{"num_hidden_layers": 10, "batch_tokens": [32768, 65536], "doc_mask": true}
Each number is 128 + 24 x the weight over its row's rms, rounded and kept within 0 to 255. Layers, rows and columns count from 0. Numbers have three digits each. The size before them is the row's rms in percent of the matrix's.

# down: layer 7 MLP down (transposed), 1024x256, rms 0.116, rows 911-917, columns 0-127
# gate: layer 7 MLP gate, 1024x256, rms 0.114, rows 912-918, columns 0-127
# up: layer 7 MLP up, 1024x256, rms 0.117, rows 912-918, columns 0-127
down911 102:123172131084128109108122156138114147113108132133095144166117152109125098099143103127079117146090101167063153116093106148176160120121117132139143142106132110109131123139170169104194123118064114139114141126174128126157148143075095080110111148125105109120116103174134147125116130104136137143106095114129110152144171164192109129169132143095089183141124087128099109067111162113117118158170
gate912 100:157144126126122166172155132092147105124106125130093140142112182121087126098135151133115157088127143162102126135098151148082119142124132110104100127143118163131158143089140107128159096116116123117177131130125111164132080115124143120101128116160121138148083115140142147104100092122161158147142132140124122126123110156128132144130087113093147108139162126140097126146083108129120093133151
up912 101:136139109088114170126120100096124088094118111117139112133147132149134131119136120122161157129092143153122094154087147103096114145083147097131116162145100065118166070101143096137152123139141105117143105162129117149121089135138158163118156133162133126145095141104074134094135088082140134094152139156126099125144131136160145135146128137170151131108130120172157149150142115157124115104104
down912 099:124152153094108141154166153158108104177110136117142144104152132114116139125084118123152128149130147134139136101140119156137128109085083136123134123168120151198177134146112107126124114151120108145142145169155129147152116121089143101110110143128147149129090151129157139134097130093105095108108141115089163162118148169105130136109096143165117122109130152138134147167128132089150148129060
gate913 095:129100117158120117126098146116142157112115148154125070112138118135137129144111163161099135137115156155104088110130152138118122149116147112139127132133100133148112126119093144109137098101153103060124130096144120143122142136160145098082129126101123105124133128147137104141089154128149132092120164111158121100115119158110070126106101145126098126166152125120106110105100088122149126149137
up913 092:142123160114138126121155105132108087114131116128114141138120141106117104172152133121112125154101127138143105140120093114125142172087123089131117119121138148138146140160107141142140133151140090132105124142138121116129131129145166131137091135129150087151151110136100135129115143153095138104145112178077136177167128091138094123094155132127121150115106128154167160106149123127140124142151
down913 094:128132098117171139132148091122115121125111123135096128150153120124115146137101104069157140099167145148108105092093136080113187156137147138105110141143110127130140160132110121105061141127153110138106169105144154073117152162137168103119097110147135110157160115181090113198146105113124119121136125126151154106112090111148102121119139105164121130130135148112137132109093124133122141106080
gate914 081:123115111104119161128166131131149145137116183149132121168114177136111142126131118091131155102127103124158108114149169125050147147088127145099156149187142157164126156099122111129118147132133184169182127155144133099106111133154151124089124125139103150137158066131160106134143107146128146150123124125105121112162137120142149153133110127094147149128165078113146088166158091102142109131118
up914 099:139129135126100109162058119110131117099114117106129166105126160102131119122142163132117095139160111133106123124141107187140111145162095141164132096113137146078129151104138120131126136122116113097147108145161116149114153174109141120124091132119142151113092115150156137099136135115119129128121113156142119150090154136114126131136174107159103125149120175127133075085102145106133100108210
down914 097:161120098117139093170140118121153131109113214111152119137149170132107130107142145114132151105133118136114139120099122106138135112086121131127141126147145108175136139097122131166150136131166200196185120120162150106128087102133178147139113109113107160126117047135160126091123086128130122130153137118112075163134126120144150133115116145181143171148169105120150139134152155090106112129132
gate915 105:077141104121141140096102117146146116121114118149143123149118150103151144139111102174159138092139166101168143120157163169096099102120099144110085105118097130133153134119093184124155123123135113106145184136163146154145136130122131136124148136169157115120103149118105116108141177148103116088134114138129148134182146141082073114155067118135105098182112127088140102148158063143123094163143
up915 105:061129137131111093179099174111132153117133152094149101124100146155140159104115153086166112126150108104120139110158141128133102106123134110130131134128133088137116120141151110121133093107123187111143118124125132129103156109108085147169157099130116120135117151084140161119133129174155182123137157135062125172123117095092123132118134134120156120129108120118139117072114112124109158087130
down915 105:123148156117144073125166140175144121115112106077135122113085076151061132095091100129139113094124117099140134138134166089111134094152111136110112099175100099190128122095167115102125087130116121159141098123179106132162121152167110146138150131097095109087125125124092103140113125145130096162127152094109149124128100104148128119173088126109136156159096105159151152111134110168136143146104
gate916 095:121129150075131173133138108175114120162163165142117120128155136124109114144172119150114154124140111154121112167161125110090090158115101135135122120153155154129103154168116091091148134103119140173143084109105104136135110159098106108116162090103129098158089130163124140117134103122118119103109152116100146076115137168154160144132171110152167103135104154098145143127102121106125129101150
up916 092:180166118123111133153109073123151133107106172100122125130116100144170126158142118101119097156124184125147134127137178122089105115110151167113062109122125107088138114111089129121118128159138120115147109107091121152135128107106123156152131097145120144120105138144137150131122138117097116136158129081123115153114122127167117170124139106144113140139158100202104139174149117128123147120093
down916 096:119123144097145169119124124124132114191142167158149140145133152125152166121132128145111136134155079143111078096164062123113089119132127145074152088108113138139157084125184120133117123141112113102150126142128168154130157118125121130143131134070101145109108085137145141142153169156140132079149142109119071144085157129138134167138127148157121094155151105144148089164102210105112127121126
gate917 100:170159124124138129132126123129119115122107101110125133141128119127157120157150183110179116121089163165102133096146086120113141156124116091059134107145113147103109147147149130170107126096121120103118162147130134129142123100138160135152135099173125130111142109116134087070162181122145146116106145143142149120120115148117130105133108102100161133129100105128146122176149131109156120132135
up917 100:142123110103091140075123108133117131132108105187140131158159109145123142122116112107109159082084101162109142110148136152141162104101108160160115098113094130134147119115136105116129111108118123108124094125110098157149159104119093151103072136137113130108147167160110132128136092100152136089161123106129148148146165192133162112160143143103117126130128161133121110094112161097121114086141
down917 103:111160123159138105132139141107102131139115153155133105150126130122143137101142158108184114106129150134098104133140123207122133167168126115152153152163081088121094117141158093148126106134146155146091161117109108124161131104150123087118104150132125148115110149177126121108161123113141124114128086147108099116120141181158096204091135132142166131098105118095144106123174099127171073121168
gate918 101:127089175065085127115110127124114155095107143141132150135099124132146130063123118129098107120109114140161157116140132105100154112125135151114112138122109142113147078127104098144132126152074147117111145126091116153147139103120132131063117102094082148101152085141135151134185091119159130159115127122094106142162110160147146118153100149112167156145156140158132088182104076143171131124120
up918 099:106142128135125134158136094112134116090152112141131161097126121112114119139092126199133132138109098124138115168088150095123144114124112111121096112135144099160103107084164113122132139121163116144127126080146131112143111084120138135106107162141085119119172147142098122119117078102132127110107111115129115124156094083115086124139116176091078147162145126074151157133117144095114138126122